python train.py --num_hidden_layers=24 --intermediate_size=128 --norm_place="pre" --init_std_o=0.0077 --init_std_down=0.00545 --learning_rate=0.00871 --lr_mult_up=0.638 --beta1=0.95 --max_grad_norm=0.5 --schedule="wsd" --max_seq_len=384 --dataset="wikipedia_en"
Each number is 500 + 25 x the weight over its row's rms, rounded and kept within 0 to 999. Layers, rows and columns count from 0. Numbers have three digits each. The size before them is the row's rms in percent of the matrix's.

# v: layer 13 attention value, 64x64, rms 0.0844, rows 14-63, columns 0-63
# o: layer 13 attention output (transposed), 64x64, rms 0.183, rows 14-63, columns 0-63
# q: layer 13 attention query, 64x64, rms 0.0979, rows 32-63, columns 0-63
# k: layer 13 attention key, 64x64, rms 0.108, rows 32-63, columns 0-63
# gate: layer 13 MLP gate, 128x64, rms 0.147, rows 0-11, columns 0-63
# up: layer 13 MLP up, 128x64, rms 0.141, rows 0-11, columns 0-63
# down: layer 13 MLP down (transposed), 128x64, rms 0.207, rows 0-11, columns 0-63
v14 090:543491477475506501431485482510511531473499477465507545513499496472533500497496491466524521473423531523498519482483503491462494462516502483505485464512501508482502533502462530521478492477520539
o14 102:501510505525505492472514468510522485485478522486514474503512544471479490527491476437521428548541495525484490503506504511524492528475465468516509497496506506505445545513476472501483493501468459
v15 083:576520494500504508517477548520439500493539509507505543498496474506488517463497503522476458501501526452484473486491492497500535469470491511476500490495504514471521457497456471491492482534524471
o15 085:459492520504482483467485496473494530515493491524502521499515527516529475516509514511464504489489514504557477459523469460493473480521482543500484508476445519489503502557529477437492526464499479
v16 076:558477467527543527531487538504505518496486509496541475475494505507520450469476455511512497462473493498480472476504497457437513488456493499480500512507513533537510483524519514505507501498461517
o16 089:512490539506513453491498494519475520528464488503477517467462514506469518533493510481498512497487487470509456521486473504540451483507500516468464477475531545540511536477519501523481533475557486
v17 095:498463501478489500515501523484515517475499532501445525505506473497448541535509509476471520499484518527465520489454508494508533511490524553486472473536533506540541475524496512516493478533467468
o17 107:501464522476492496474527495531521493495532478512508552469488518447494453480501500478479467492505519518493492494464541516458492491479499464513509460496516456496499486564503503541464541509496517
v18 096:494521458511479482547510476523486489471482523474460525518476462449502517506493459513499530516461531516497476522529514447511479486463489446515533514485509503490491504489471458471502499475483531
o18 096:496517486477477472505514518515473470482528479466499519498508553479539496520539503449505524532518469511489519493521463525530515500484499562542460525522518516530498488530504484490506494510563510
v19 091:473494473511490444471488496484462530500492530518500440508500511519524479523455477497468478509509479494468481514523508479520529460466478500495515530512496458520523439535496511506513517499528550
o19 100:496476483526457493526480534504481494499491516494517508467463501577478441516497536496500514523460533521532477484486480523482503478485490509531487512473524492522540556529508509518516504471496531
v20 092:524476461518521508540541469458524485513469498489555481538504512520445491514478452527487483502464506519530448498510482523492455513478486502489482512495482489545515497486500501486537515474495523
o20 094:520498528479485490497465493519485495538498546484488563464496514534466502491502522497511538483501479482480490497526491488459474549517546499499467544530530543519458486487484539492525506492528490
v21 087:503489527490455485527486497495554477496496470455504493508452523502475486502458481540501496535507494517461479525534519508520456472505495482514470500546470471496454494518451494469504464497482514
o21 102:488451502529519540493521529522475483519497565475524514514517492503521479521461529482544487532524514506495512488544472505504498472521501490517512466509517534523471417510511522502487497515510519
v22 087:515493444545507489493455497532489471517522475535530525512515517499524510507491478521558481512491477515488553496474494469508478545505469510485500470477467496476531523505505469519436506520494511
o22 100:545521507451512536499500474497482498477493538466484474502523473503539462503536526519547492479514481452520443481457489495495512487504485484477476521525521498517498539490466457478503531522514494
v23 080:488509521525501496518496481534547453469504504494499465493506506481517484528477533419453476505504519506496522508471438501466506505506511487465495490513499541467509514461509547510476498506508468
o23 092:492499507537529500468489483493493509506540487515491525516515450544503527555537505516539456491497496496481525503475496566510499520508511500513492464485485479531507512471488444528482487530449512
v24 096:527527518478499508475490508503525514545480488512524486518466508501499464529484502480502495497482517452476506479485479531489534465472476452458490489500490487553534514515476427544508502518487535
o24 101:501451514558486460512493477485526476469498538501490487466517523493478477547526504489484493493531505449539489464552524487527480489518479500524495515470492513499496522455494538506517529535477495
v25 096:488529493498476483519488503479466444481478521500509487503488467450513536459468500519499502499476517479532503475529506429492490497495488499504496508468541509461492458489472540486538540532473488
o25 101:533526465501483455482520499525498562518534472523543523513508525528544482495544537499476500522503457503517499542500464513524503539495509523505505509498512510485510485528497460508495539446496494
v26 095:526505495532519525501528557513516481486496500499525512494475505439465516489481490510505537531512504552482501487481486504528522548498452494471508475490479461514457473464514492453491463533501497
o26 106:529482503431526499468479501496534488486497483464497503488513465505504484521536485512525540511530542459534502515488509519525473475512557524516462476512497541463475493523482536464486494489495492
v27 112:444524497484495512487531457517509518505487512463485498553497521503521508510513517483465482468558521494562500557473513534483526525532489505507508527512480481509498518470489499481457492536479491
o27 116:520502444482519489477493504469497494520557524506500495475533503525507525457453488481488470488456475524479533499493532501516523457523508482525471512515463509481481492493502516502541458546474533
v28 093:479496522537529511441514530546491495507485510531506498492511525496472464519483474461509504504526481468569510510493529515487516472497443490461472449516460471517529511502515514505508498494506526
o28 103:529504505522504459523514464495551484507468522462488490451533504533494457540493472522488498496517514506486541512460524513508534479486521483493465524462527488508517470450518490494521537478522475
v29 090:475546523492543431480454451467479529497478475479511507533479513522518530496481512547512556473498512503462540521523485503478495489475469503487485500500500505503483505526515527489518479472491507
o29 095:512498523514495476525482502443526548474514480552496469549495526523452500508448520467529485511536488490545497470503519515485503465489499504485509505502560547503492532500506491518502485484516508
v30 080:515487510475501509512481517514464495501524504476516616495538505512487507495464493493537460541509499487500536488497473518484514535478506509495481500450485520498541480500521526494518507463514499
o30 087:474511563498474490461511479510508467473508506498516485533484481501517496508471495541502455514518475519541518454522516488482490504466504509463516524509487491480485482507437477506530538447533477
v31 093:542529498487500486548554470528534505513503487458483456498521542482486499504514488510478479529486487508482501475468512517479494424459477510508488474526460491500480504502463513500490495446494502
o31 100:493460492544496541492473470482450455496490539505491542525537548526483523501538483485523504534512505530506489511493513509519478506485515468523483479493515542536516451487501475473478476537511491
q32 083:517507504518526497463492519499518533506518510500522508472518474504462497503510509436492480457442483480521507484541499507439461471542554457486528474494518509502516526515517515484493482502503529
k32 114:435494515510505474526479517511521533471487532502513521480528501493510490501542468527496490495494492470486481493465464498466512521461522508510462467492477453520569514480523458512470506497499535
q33 119:503503499483458505507537497515423493538473466529485522476479509530519474521430484501508482509506501496504517502524481507540533497498488521506478530456501537491459478520466542508514518495527492
k33 070:476510555516490501453456547506508475517548465516529501499459491503479474498504549481486492496501470502503492468500474511491508496471526452487527433525532504484513537491494478481526484495491520
q34 108:504545517512507409501531472492473541545478515485499501530496496480506496499508519464483514498469511546556500525515509521490494479477485504473516507498501536510528507466480499496448486487461503
k34 108:490469537524497482484509502514505471513493500511538511534487506521454482491509447506512512485485536534524541487489474565528521498508498516549552486494469468478490456520505494543498475516487473
q35 092:507500484474472507488489474530511513471542475526501512493514530537488517477492523500459552547514430496478480480478510493499443518527480504482480489512494496549476505493477468528546490489504527
k35 100:536556468521505525500453423482508509469489492497495491453513505486491521526497522502510470476494541500497502491494512503493483516486494479503488512508461527480458465450500498454485488515550473
q36 085:499490481481480549494509494518489513481550504501492523500470487524531478479516497506473522461500436487490502489503506511476488541536533519458461481513474472508465538541485495514534532533546510
k36 090:526542468491526525486497499466554490463525479477481534454505459453514497519479500491494476487515516499500452517500505487495471505463504452489469496488504481491459463494497538474507531473541487
q37 083:454481534500463510530491506493517546500509486515476459523456499516508540525484500455499526501527469523487552468482503490491455538485543507543496515487481504504471536456492491524469499496505495
k37 108:510504472451503487489489490526485518520476528492512456414497512512458532451527520504507536512539513491523489478510496490489508536515459471467493506520460500502474486463504490528527488520477514
q38 105:510499497469474547499472520521510509483485481494468495525486492530513504502458474509542503502491433519479518529471509521551512531491529548527520506488478488489467566522520486496522518534505481
k38 097:511516492511502537490461479462529489473485454475484555505541477488520513483475514472487545508486492471497532478507561466521472506478481460454506506520515499486506461469481492473480529506507505
q39 091:498479517491537527450449462506482515496498485480526482506468505506451541533534536467482487483509541547517487531516494482475524494461483492484457513509502457490497524495528492478498524474480473
k39 097:466470537482523508487479527530505551502518531543494503504519541494470487513520484483494441475470493491526475466468487541448478512492508527531490545468498510516478503459502498519480496518486528
q40 080:451471488466478507491468464527510508482527493491499480513460454522493534490489487492461525550510473481484503507526508508463516554509509497470461485449476503502477465531512531489511535477511527
k40 111:487505466515539492490455506521502558496528478480481488498473468438504525531498493493502508500534507481534524519529530484528472513482507470468479510489498483521458514496527542472532555517517513
q41 080:492464441443532530499477519479525510472521495511504534483464507511496517485459496499468485565524489522472502479517498486514500530504479510521531446478486473492471508524473498518536477505530517
k41 080:532466526501475484536537525503519481534539470482474495533508473499546486465493541516514494503477508514485504472485517468497494499531484455551498490518560489490495481501482491507456475493445483
q42 094:529484494485505460477522480485473487487468459496561492531449535472497500500494482494528512500530508496519539554477495498488536480500479538528520467504528533496497481536512509473444497518502479
k42 090:525470516479506547546470530532521519442518441499479510501498488500478536530479525516463519506476511506460507464489491464446480526511504491480458521535496514498487493487513487541514515497497498
q43 069:483492482505514554477508517489488525470536473472494532489457536509518538498493497492462501480535454539455463484505481489464484524534492466490480455482459509488499511501487479490473520475519537
k43 110:498518471514530498531474511505520524483534479486465504451469481461524521522509522490529488481543466479464479505491506465518471522462477477449516513485470497521473517507492528517542554498502528
q44 101:516543539519489477539517546509474492511492499442469540513523485452469494497543510523480521520492507485516517488532451506464524479499466548461507495493484510509523493505513490515451511484500519
k44 101:494507457510526463514505496530479534495481458519497467485483526495522521515519488475522498539490491480518494474506499455462502484466501511479492519489477481528486534451523562485528558520542510
q45 103:516501469507510549516473516501466543473527515481468495497504518494481589506493477508467538506510462534490493492528479460517475515491503499467487458511477502505460518481473514517524490480471528
k45 107:506469502509523512505437510488514548480492460518453481484464502483522512500533546532545512516519476509489499501491540493517456516460515496461514504502466513529493476497501480527534552501524506
q46 112:520528529541497444510534516483475518518471504490499495530519506458487526508490492519534523454474512502506494531498488488492521478495478495538517489526528560474542471484492506477481466477438485
k46 084:505463555483493459489510467523492474532479534518485471503506493528510455448501479563525507501504476514493481500487498512492479526540504527507548477504510516490528482532507467499459467470486520
q47 082:463526499539483461520489482486511510511502499551477505522516523478509517546482494489541475463467531503505467521465533508518498513455525474545515532517521504489526505477477468459534479519490464
k47 176:499516463511512522499433514479523534471529466473460509445493492470501536520471507466511499484516483492511495510495534498509475527471479481449454496472482477532466504485485509494519542519521518
q48 102:500505516506472497534464495537476514490507492527478508503484503477470485506463524499519431507519510527462519491473483490443489512516532513549455479480526462527511471481456511510474524535480500
k48 097:498498519525466464515509482515522514470541493528549476475517542536488508479494462446499496500495486515508483501451508465537494538519489531519485482536498494497454467515491502544460476503509474
q49 104:490512499486461518527496469524494476492492471505511537497461521493487504532524515582497492476570510500494483537498500510504472504511528492516495474526512474492526525464548496525502486471515553
k49 097:544495461478480526498522491491497494487483479545475495472466531516519497487474493468466500486486501464458530518530467445517466542511535508536474494504466515506499535491491496540462472525481513
q50 100:431502545473469480518547541512507504494503491468473446507458508506518528497489522525524492517470520482513489479551529483496490482488486516498491520529492507495506476542449494514489541483475486
k50 095:513485497469546530501535465492474530478517531467504486483501477543491502467526488510501503525531514497514511530500530503512489526477452507530478514457499497485444533460495537458538539514500506
q51 097:473518476498485504501436501530515523532495495520562453519462484567463470518488469499514498526504488497511536525469494529512484491532491504481476457477494520460510513508481481495507521491527520
k51 086:507485468485482491509459469521493468473498486473562527507482480457468487469518476501462480481499451494459546462505515495497527496502470488519460517537532494487480503491514478485485452482474510
q52 112:511530503495524498517486524506486494518524536509532513499489505497495474461481526508497473555455495514532503518481512511541493459479503469518544522541515531555503498525482540502482491486432529
k52 102:473479466526538510489517518478478525523536499511487508502476521488522511545542594483477487501523462490529492493504524474524495496506506459467466471514470518518501525501481480483541483513494483
q53 096:551492516496453457533456474475500476533485502475551549492505534528489495493474533481515504498535491478515499508527523516504447500498462534473524461484470483482479493477511513470497508484523497
k53 099:456509496501501491522460474467519529483453464501508511503448502482492504564494513466465497518529514497453490517528526471472455506498513467535520463511509484498506485479503536461477505518509473
q54 106:493477490511500456483475487460490461484490487555424502471491491494500495485485479524526521500486478514550555470524494542502478498513508506488529505524517541551493491487501473498463510484487481
k54 098:514488485476479528498514518529551495512489498513510537481496489499487527520508494491530531563498532567484532472486489533506505499473499484482475446494479503466475487516552503477512483499530450
q55 096:463485456516494451486496490526516501513465478453474514449456491493510452511490501466513536501508510520501481482503502491489543490465467478519469509530516507452469497447512486467503497501467486
k55 092:480490505459474518504452509524495512513534517498469524478532489495473464487525458473509457462521516526505521480550522479508503475473516517493528523476470512447488476526491549493506527516470469
q56 094:496504497485499498484517525516525487536510546462474473503478517479501500496505491542498455544479512500482513475483499532519460499520544484498506507466487480508499483406483467478493475476508453
k56 090:527535463503428491547496519508552518491507529516536495508516547524534492506514512480516518481481484516501530518533517515514500476504453464512510510499479480547483485499455488472518537517504516
q57 102:456508486495505484478512494457538512459481491489534478496510534516497515539511544517503457489558512485495509528488502552492514510492503496525537524477490546533494550537472497512505501475479540
k57 091:496461514529535527507551490498498511551505502494492513494493534449435509471486478499480530505503540486463544485461507515501517497477484466521490484516495490478520507519453525525488477517500550
q58 097:474461508484479519507519501496533468527488469519517468496500551516481512489492484470471514524505490509511491488480522515485542467520539521491484514465451526560533499507558502503484554522515483
k58 090:494526524515506487513506509528511442503483510498528472513486496491446498538489502518487547492486518538528554474491477531531478499486503548486481527506483459463511549456499502484482499516455484
q59 101:497512515488530517434510496449516451491543510518528505501467476472506493570495462520474532494492539519513472468511491496485507525530484491525492475525491451483493485526470494517514486505514478
k59 094:543510514497531521499515490539483530473520536492475526506492470505502484545482480500536482452451496527504474509479495484485528518505464468534488548464509496526513496499504480473426488485502477
q60 101:519500521501510507497500500501525526529475470492522504439488447512512520525477487523508515506481518451496514504550513446527521510469506495458538496520526532548499495485480525484523511511558531
k60 088:542488477518536481480506515455516468523520479439467485537506517527478479492518483513493451512496543531481521489513498532462499490499497527533533483504469502511522552477532459504500493481518480
q61 103:482470497512498550523504516531549496525527482490445492499530526533476467463523524508532477500494507522504522519516480508511473542484473499513510524548550461498520478526488482455519476509526502
k61 097:467517504469471505451499559472501532515513484495498479505509489523528553468471487483466474508469478523476484492494508481501476473459444516518485480504498498460481500474469479446520493484479527
q62 110:446503527464481497539503480570498512500465546529485497465509491505506524542490494482506482469533470496496506492506465460493490493513458527506522534515461483537530486478479473470513473500509487
k62 096:518500483462468469509457482475515485499507481517505466455490514520500483470521485513508488477511527487529500449437483469523511510510495499548511453463497442482490484475496462458513502509526501
q63 098:505529495509493519522481494508475475504480486527515501529517505482542483512467541463451484513450473495498510469539428519474505555490488519473514557488486539498524504482492480513509502485478513
k63 096:516537525517504513455487451534504485525480495524535521503515504486495509510505484535531456546510518511531467489478500447494509501534541479488494483557463473485482529493486481476535472496510529
v32 120:500478486511508501509476494487528476477515463493455473500476493520524463478523456499495552491466520562425443487509502495483516487473513500501503502482507537485529508481517485510465508516539492
o32 111:498539481490522509503455510520480486518507489516511482503495472531523466489484487513466464531524458490560542518476468528506547501486490551517486513488478503481515440540472527497504527480483487
v33 119:479516516457484499531498473502535507480522482468527485487465468506536481467526475514454492453521463516444515500514515520481496487504563495538552502509495501498491492495456482517484523527476505
o33 105:482521513520505496439473497479482546445508511487487478493510483502474484532508496519504500479471521514569513505493481511456532498475517534482494504527464473547490484517484515507458510553527492
v34 088:469495487512531475542495524517479484529523479478513539455543478512530458505545547510507489493484515504444499488494487505487494482476510537538488533487472534459535505507472487539510486530505494
o34 089:540479487486513466504448557511489507516526495500532481515527502488466474534505507490523480528483480496532474517508475503508515477510532507476509528542525475554488462532539545520520493468486528
v35 119:494496503466495507500512525484515532508519548518525518466497560530475479521500467479515528493526565518516474461447522515525506502473513455505454507503485501488500504471514501477515453484524482
o35 107:539464511513502507478513512489463453511530510474534484526520503522511521482455520503492474494545474509479497520548514540543499509514461541533525508523477503496492516488473447503507546523484526
v36 087:491514489517513505456537517509499533503494524494500512485521473462491515530519540503518465469474532534518505517537470490505478520570512483524491483481532506451499503476448491499479537446495494
o36 082:517480542493476454566508568526526461517481496494489506506489482507477466482544511526509527514529488493506507477464494496477499486500470482453518503511483496512517503493514540538479467531536493
v37 101:492540476517494459489513470517502488484463482506484491527518490490501486522518512521484552504520524512520497487473526494476479479546495514543536484449471462496474516506547509531523519503567468
o37 097:481512525494538564516483531486506514529497485507509504469481541472528444480526502491523446516477532491494479498489519550515495513477479520510520519502481531542551499513535457479492492496483504
v38 122:447507505507527514501502498503546493519510485530496492520506478486477528459505522526509503506571494475540509461536507493497491516503487483555515562512505545513514524494502505442475498521500470
o38 113:482545510514496522507484477459507481526510469467485554527515494524488496489503536522471512507503503450495460533497485497476503472511484498498424490490508532494507481520533471514515508500494575
v39 098:506485549479548524520499503517526445479512499481526494565500523493513527494492512466488501531498481515520532561496505483512476531520526499471508493458501491485507525431503468501481499513529497
o39 091:504510522480436532520496462524495531517545449485506512471473509508530527469481470557489535454506513479501476489497477491539512483478500486504516511545479497534507495525518470490483494491513460
v40 114:506458490492499457507499546492499494504517429505491526473505510516494557460513483493517489457534502540478537491492498481484485466517518530497457517478493526466518482513548505475486476524497464
o40 107:492508481493498487507460465465502516531515544518540494534484474516457508514530515530459497486511499494507501479543486552508500478497487494487550532476506431500514504482503495521555475468506522
v41 123:497478481441493506525522528506533480494506475524547527514544513497530536527524501501519485473486513490504546526494480489549513507522475492496453472471514512474492518459553554506505516507490495
o41 106:502474533551467505554476496497469490519527518508481524501511483505489518464462476498490507470510521492508487442532515531546492469459505478505514537510490509521516491511464520499551440497501502
v42 110:489489504457471557508522442516471517490510502471495538507512546453467509519522501534499454501533494518453511469514496477493513495531492529516537508490527514491516474459471509510496514471466489
o42 099:443497524514502486498514530502524536474502501499499462518503431516471529500486496543527501530531513479513524537483476531496509525460502453515476470524487488541473542501500492488492469510541511
v43 117:493539482462453516511492506508469466528490507521473523465524492444496468503487479509539495486557534457476503437519472525510485518497505507531533530498527513492485511493488519513505529505469521
o43 103:491477492512522483512533516458542528483530528496468480542524506519470466509452529533488495538499488491519497500502529546471485469488505495550483475524493527501502481502527517455471470512488550
v44 111:484495497517505517487543483539512477503457504507496501516516548438484505540510522508471508532515499489490502434519503499461493499459471495444516525507534521470547508536469525507491516501499508
o44 103:474513497469512499507533514520486525495532487472457492490509457473522493460465524497533519548473476471491468523503458495535494526509495469472504475482523516478489475461500538507509471463517557
v45 111:521522490482523512521499495506448496529516523504498466451543472498553486563498513491497466507483475472496502520488454515513497523503531509472506505460507502480522562497499501552494459510498481
o45 102:505485495493494486524543510504531467477543473492520460509484510453481504521472469464498477524517541517477513456486495503537524474480519495510529512521537491503478445506532524534478482541496457
v46 100:517456506471537484530478498469503501485485506474490471515484435497459476469494479508480497530454472495494498494501495481516443541553526518501502515489486514518511501540518467502514529446487487
o46 095:477529465497438506513459513508533494548447505458464507480519493499542515525499504486508544525508480545526519489502510506489541504538487482516507540498481474515509500507557506508500533507510480
v47 111:451502569486490502525518471529515524528507470443499435466471515489510469514516490514440495502504485494484474530483529485510510463515515489470498514516492488493515498483532474475511503527470510
o47 104:508559538477459534421504506475492499534522508481507512551518476470491495493513456460516477498472505522491495509486471502485517500498537485507506510532480487477465474499489465489457482510522482
v48 106:463499494492494495498530481543503506513479510554514523480516503519509511494496481477467514458556538483542529499536519482503503535509472480457498428523507489492494506543503539492476510460494518
o48 096:486445537511522506480520473503527475542508527491446501520497495544498477490502525500523491519469540496501469494532562479532496502495478494480495518496469515464503481474438520539508466506500494
v49 108:499508517501515522439499478505480495470474502530513491520486443510495497498525459506482523495535486500498508444454481507515503488503511532497499474504468464447469535517494482558466519472534519
o49 102:478475490528483485512550510525505528517512526485469484453441511473501514461536532497499453505474494544528511518475519495475506529503522517526496538528456486506536476482496499529503528538485492
v50 121:492512489489466464515461492488440476505477487448491509510502527458520490501487467476533469503468534430481454536516497505549532510538506490491507495501492511529515500521467526505504506505520502
o50 110:469487476449476519510469541511523511477477543572489504523562506490501473500479460531520522507526537496487478494464533476474485491492508490508526496528490485473481458483486468487508514513508503
v51 109:522474480500528528493533519511503520501523520495539504502469508486496486487520485495440515446501549509517505499502544544440508509494500474534543509493477491511473507513476492499460493565521483
o51 099:492494527516533506478498508471479506490511496515534459514540520511530470468542525511552522477511475507508479527524470508535508532506479549483440499520485496542513449481482494526514476522518476
v52 106:489500508512524515525542487536515520510492473498499525508559537536449514527498529442517549487463493522479461523477510516494490499510509531465500504514502504498500442469498508507533493512489546
o52 101:520523520509493487478460503550464497515470481490482480553456479516508510520494525535517508487477481514492509520518499475530442498531492464521548458527533523523493502520493494484475493453470474
v53 111:511488541469543471459483472509505497491518509521495544528485501517536560531451527503498514499515492505487525530543536475482495479461490502465521477499508529471488534490470495499460466483497526
o53 104:479472499501530511511519471543522505507549521493513513436537505543487479542500476534498498449467523504518505496497453446537499528507455480475514537523530522499477488506495491502500505499493499
v54 094:494488527474488463541523488541512495484488520485504464496501507483466495506493504521481494497525528521541553521547507455492476530493510453498506470486511455513497490538464513491500525431476516
o54 086:492488523495497492501507481484530507512501527480454527486528509507538480518501521486522512529478499452503492480518510488525518514504460502444532496522452496487477570495504536526465460518553468
v55 118:466519531497483499469520461504556499504485483473458535490455488559522490476511526537484504507507440482507507493519533531484512503508476564531490535482488521497505506503514516494524539504487507
o55 105:496505497513531489464473529499514478517521473520493554510478493510503455491517505470465493497487522542520504484516444474489470487492551439491453499470464501503526520518485489474461507484527531
v56 106:535502484507457494495537463475496472498469508516474509505478509463501507538492487469466493507473494512482480504508506469503511546504543457540507482467493508564476537498522486543493511453523533
o56 099:502538538497536493510518515495560490451503484491472462448532468477523474487497476512538483481528516511521521464483550498530507470502480491515469480496461501469508487472520523490506531481498471
v57 110:476529497486505490492504477515514538528508473504537456550518530522485530486507511464493492451511504532515518504501499498476515478509525420525478523509467511492490551472462520524461477508501518
o57 103:496544534521497475470547523481432480506514508511493529468501473470491483526524490526505493452528489458508463534491527479541475468529483526476509499507505489496500472536509482529516515538519499
v58 106:506539497506526490490493461487456524502486507532535492530522550482526453478495480473449486510541527523522541474504467452498490492495464497434507515510522498483515503472497503479506499486479527
o58 103:514471488497507533459586515536485495500531481521486494495472479494489555525529459503506539500487483476521447507477532550484557513512501480499518496493499513492520513511493506518503469504487514
v59 095:491532519487515509499488471495509490476527493504486494535512503542480489499553486544517539457512498504519493513498509499510551517517469475544470532484504456518491473479483580495505495519451496
o59 093:457507513585506497536516504498489476473497487546514563532506482497531502519535520484470487511506489493474488494482503486505483529474520509497496458530469506528493521569466489516512487501503498
v60 114:499495503473456469527475532501511458477494492557462497511528505505468497518518486519496545543515493511451505552485507499484571470487514501489488465467468489491487473480533497521515511498506515
o60 104:489539519494490535523489500485498535521530463512509498481503513485485507520501501523499446504467501482514502470501525510550448543471517504555522519500490486479480537522467545438518494489471485
v61 117:499525528515521515495466495519503445535530512475471523545469491485537491462500516494506505499508476533471507505500495496528425504479513470478448482519534483501525497473510483489459497491449497
o61 113:499499497486483459509540464504487518487519513450512498488476487521507480505472457528452551485507488484493484500500531441460518519490520514486535516493452483507496483538516503495460496436504520
v62 098:498546465458497481518490491488485526518512497472519489490523512494514477473513462519477542520519487465478454485518486505556452468474535517495532529472518541482537500492459493497454502499502509
o62 092:489546490511510499467472548531481526499525529499489446512521471491519517515433523512479524491498527475497482503494508515451495500479484517489500514503504480483476475509523478495454481559446520
v63 111:475516500522497503504548501552515518488491531496493517485486481514510542518512504492449541497507467490458467500474476574539509448466477504512495521486457508484490497487472492459488487522485491
o63 105:533535498509556493503478507501447495468509476490489475537492515452454506473484536478499461464500507502499493486498454453487477581504500487512500506516483494513520473492496493526463479509491509
gate0 104:482465488490512479474502486453501432477500530494528514474500458480501525571486495509539548491505487479516495489520506516534472511469494491489495504479482509499522524515514472452481558525503511
up0 104:499501474538473502468476530471487512504562520473510489513435499475485506563498478528515510523498518481532512519515504521431502496488522516473506474505513518492530520476523478481503454499532499
down0 101:509507508498513495497544460509524455472460509513564553506540445495485484455530537463474493507493485476529469529474488495509528514492528457496526502466500501493483495492494503510511503510481466
gate1 096:501491523497496509504518481528522494450479484492484508494436502501492494494538449480458528490525494489512501528435538499525511457468508475491539504547516478521519496522482501546531487529518512
up1 088:477470476521523470470503498512498579488527466487511483519486523481499520518511455519501558459513516507460457485481526496487485511511521489518553511497544528470484506508470479510522496499506529
down1 100:479497459509459480481489464446498540533436501504468483528531483491516470464498492538478504516463495523522494484518483494502488458462501482498569482525523491536484500500501510471508495506495492
gate2 113:503454487464500487467475530497504500515523489497523484455500513483515478511496515463534490534497453513479515489541507480509474448535543484521498510516458500517474530537531475504474494480522559
up2 106:467484472522472489495525517490538516494457498484495473497486531539496505501480449468549497480506525481515496473480480513497426491472484534514521503509489498530521512549525485506546471477480532
down2 102:499568489528512505504527519539502482557495515550508517511500459492464484496513481489443500510467530535519492515504503519530507526477513499509514514498506517492493507449508465515539529533503452
gate3 095:503491461516466505511524474476482517496552512514481538477514499491496534491488523525488520526530524454467454511524477499478508518488495517457533499500547499498528514481518551539491510526552468
up3 082:512484486479450466474499484507462507512502518504481491487525536488526518513494460503526508501545511479470493443485496501502541471478512479468514567489489510470552555524477490492475501473488501
down3 091:494482481498504464468473512508518486506503515508487455449513496528486507433507507511484466519521503505537489487479547502461453480551522485524473543512499486566482493489497513477484483485477513
gate4 095:475509535493499516488526508471496531547491515503455541507499485496472527495477509497485503508511548505504503482498494476474482466498520547457481479483477472514475469458531546448465491453524510
up4 095:542493477508505561524515455512491541485554527471528523503511489498460452467490509504453496487501515510489493495482532486486475481493480522539540500480504518490495488495463511513501499454446485
down4 094:480480540464532489540544490566482494477531492514504509518499518534510504452518500517521488514415478515496519495499535508500445547474519509488507507500502497497505502511525469483520520486512503
gate5 097:441498499468518542518481520488510467478491461523509510474546487504499444484514516497533511483486447510520467457525495483514476491502551492531494547521501464479522486488498507502496536491532491
up5 088:547481534515466504500497502515466510496513510461497498497445515445490500498507533496490478527534489472498521486450503492485518469492498523484525483452434556474479491544514498521512500520505497
down5 094:488512500433528481506508465504561448494514487513480514496500503489524456524512500502525513509554441452531508470535507475514463496482532473518500517510512503494526474495507476480518521521494513
gate6 094:473544489529490492455501480471449506555533486518482496496488478499494489508546493488549470512476496492487451423508521496493484545500526493524511513510475504474514539494513508510502538509507497
up6 100:488472522520475524450488522542452541534507524531504474528494516455489539520536507487504522489488542464522475499502523491527458501514527507467536506504505494500498496512482512545498441501513488
down6 097:515492509499517516488507479468496491491471518482494502497506479507505512523539499542485536529450523528491529550456475484516506503540501507579482518494491543494520493514481464540494538533518466
gate7 102:510502503457502509470555508494500498511497476492486527511502505497515553490485497454541534508508500526516483524502553509496458474519461480510479466472508508545457467496568538485486507500511503
up7 102:504535482486519521511469481511548534499492553468530530487482504528456539487519480518503478481489527522454507470511524491498468477468473507488497530529506528504509529522509478465504436519474480
down7 098:505488524479461482510506469474508453500488472494459468470497486465505469477549508480536487476473511514490525500535451538500549509517492505536544469492510532545481482498502526495531511501488468
gate8 093:524547497506528505514491509569491480508508504546502504496498492514490510496512482493480519524480469523489469499509539482497500534461505478437537480500501465553502492503480530558494471488492449
up8 104:499502551517534474528489468498517530528497483505504492480472494503513512483491538481472453505536465500499523497496508542471552496502530545515486514524457531532555521538504471497464509516484483
down8 105:532509494481524472497493482488515510544485513528473452539461504500514510525483495492476475522542468438524458497492523524470527528483551522516501488514458478531496517506501476507483530520492459
gate9 091:500529474499511496506553536482465484473555502537493512453497490511479513541500502500492520448514542532472486502477482503510453510550492478477498454495501484497515528449530487484485507495489477
up9 095:493546518473501501524476491477463498524508491462532515466478513486491497473512452508504445466535521526514491504503523514493483531527495508525471535491533481525524578537491475495500502488465519
down9 090:503484511515526482500510474555531486448520514506451511525514453471527482511482474469474521544497474535515503519520517506521539477484494501536510463493440494473507502515526542515495504510531485
gate10 103:475519475515492506483480464513488499459546511481499507500558530512508518468525480491527517475537482499524468516497494558513556477460474540505480496514542486485495509484519511541540509527486488
up10 101:541524460527532478488508472536531469457537502534482500516529483531492494496517485543517493458527447518502495501486530519484495516474480555514508533492500462504498499527490469503513556496499488
down10 096:513481517457479497522477520474480503501503508509513515493526507488443502494529503513487524532534458482512460478515519460507493511478527535507451543522549537500521480542527507503477541497454479
gate11 105:466505503511489489489508491478416479537486439467496529492481494501504479513507540515514515472466467513486478496501565523488469506484468499488490501463499490506462520471536484502469537503487499
up11 107:476511462500486483526524572505521480513490492473493499513476483494494494478485470503444485525489508509478488451510544485474494483517503505474536452462498474463548494530500463484525484487481464
down11 104:494519511526478461506471535490539487473513474488483525498476496518538502516520441503474496476473538492499482551521464510499464506518527479507471507543508518524526534537527523501533507501530449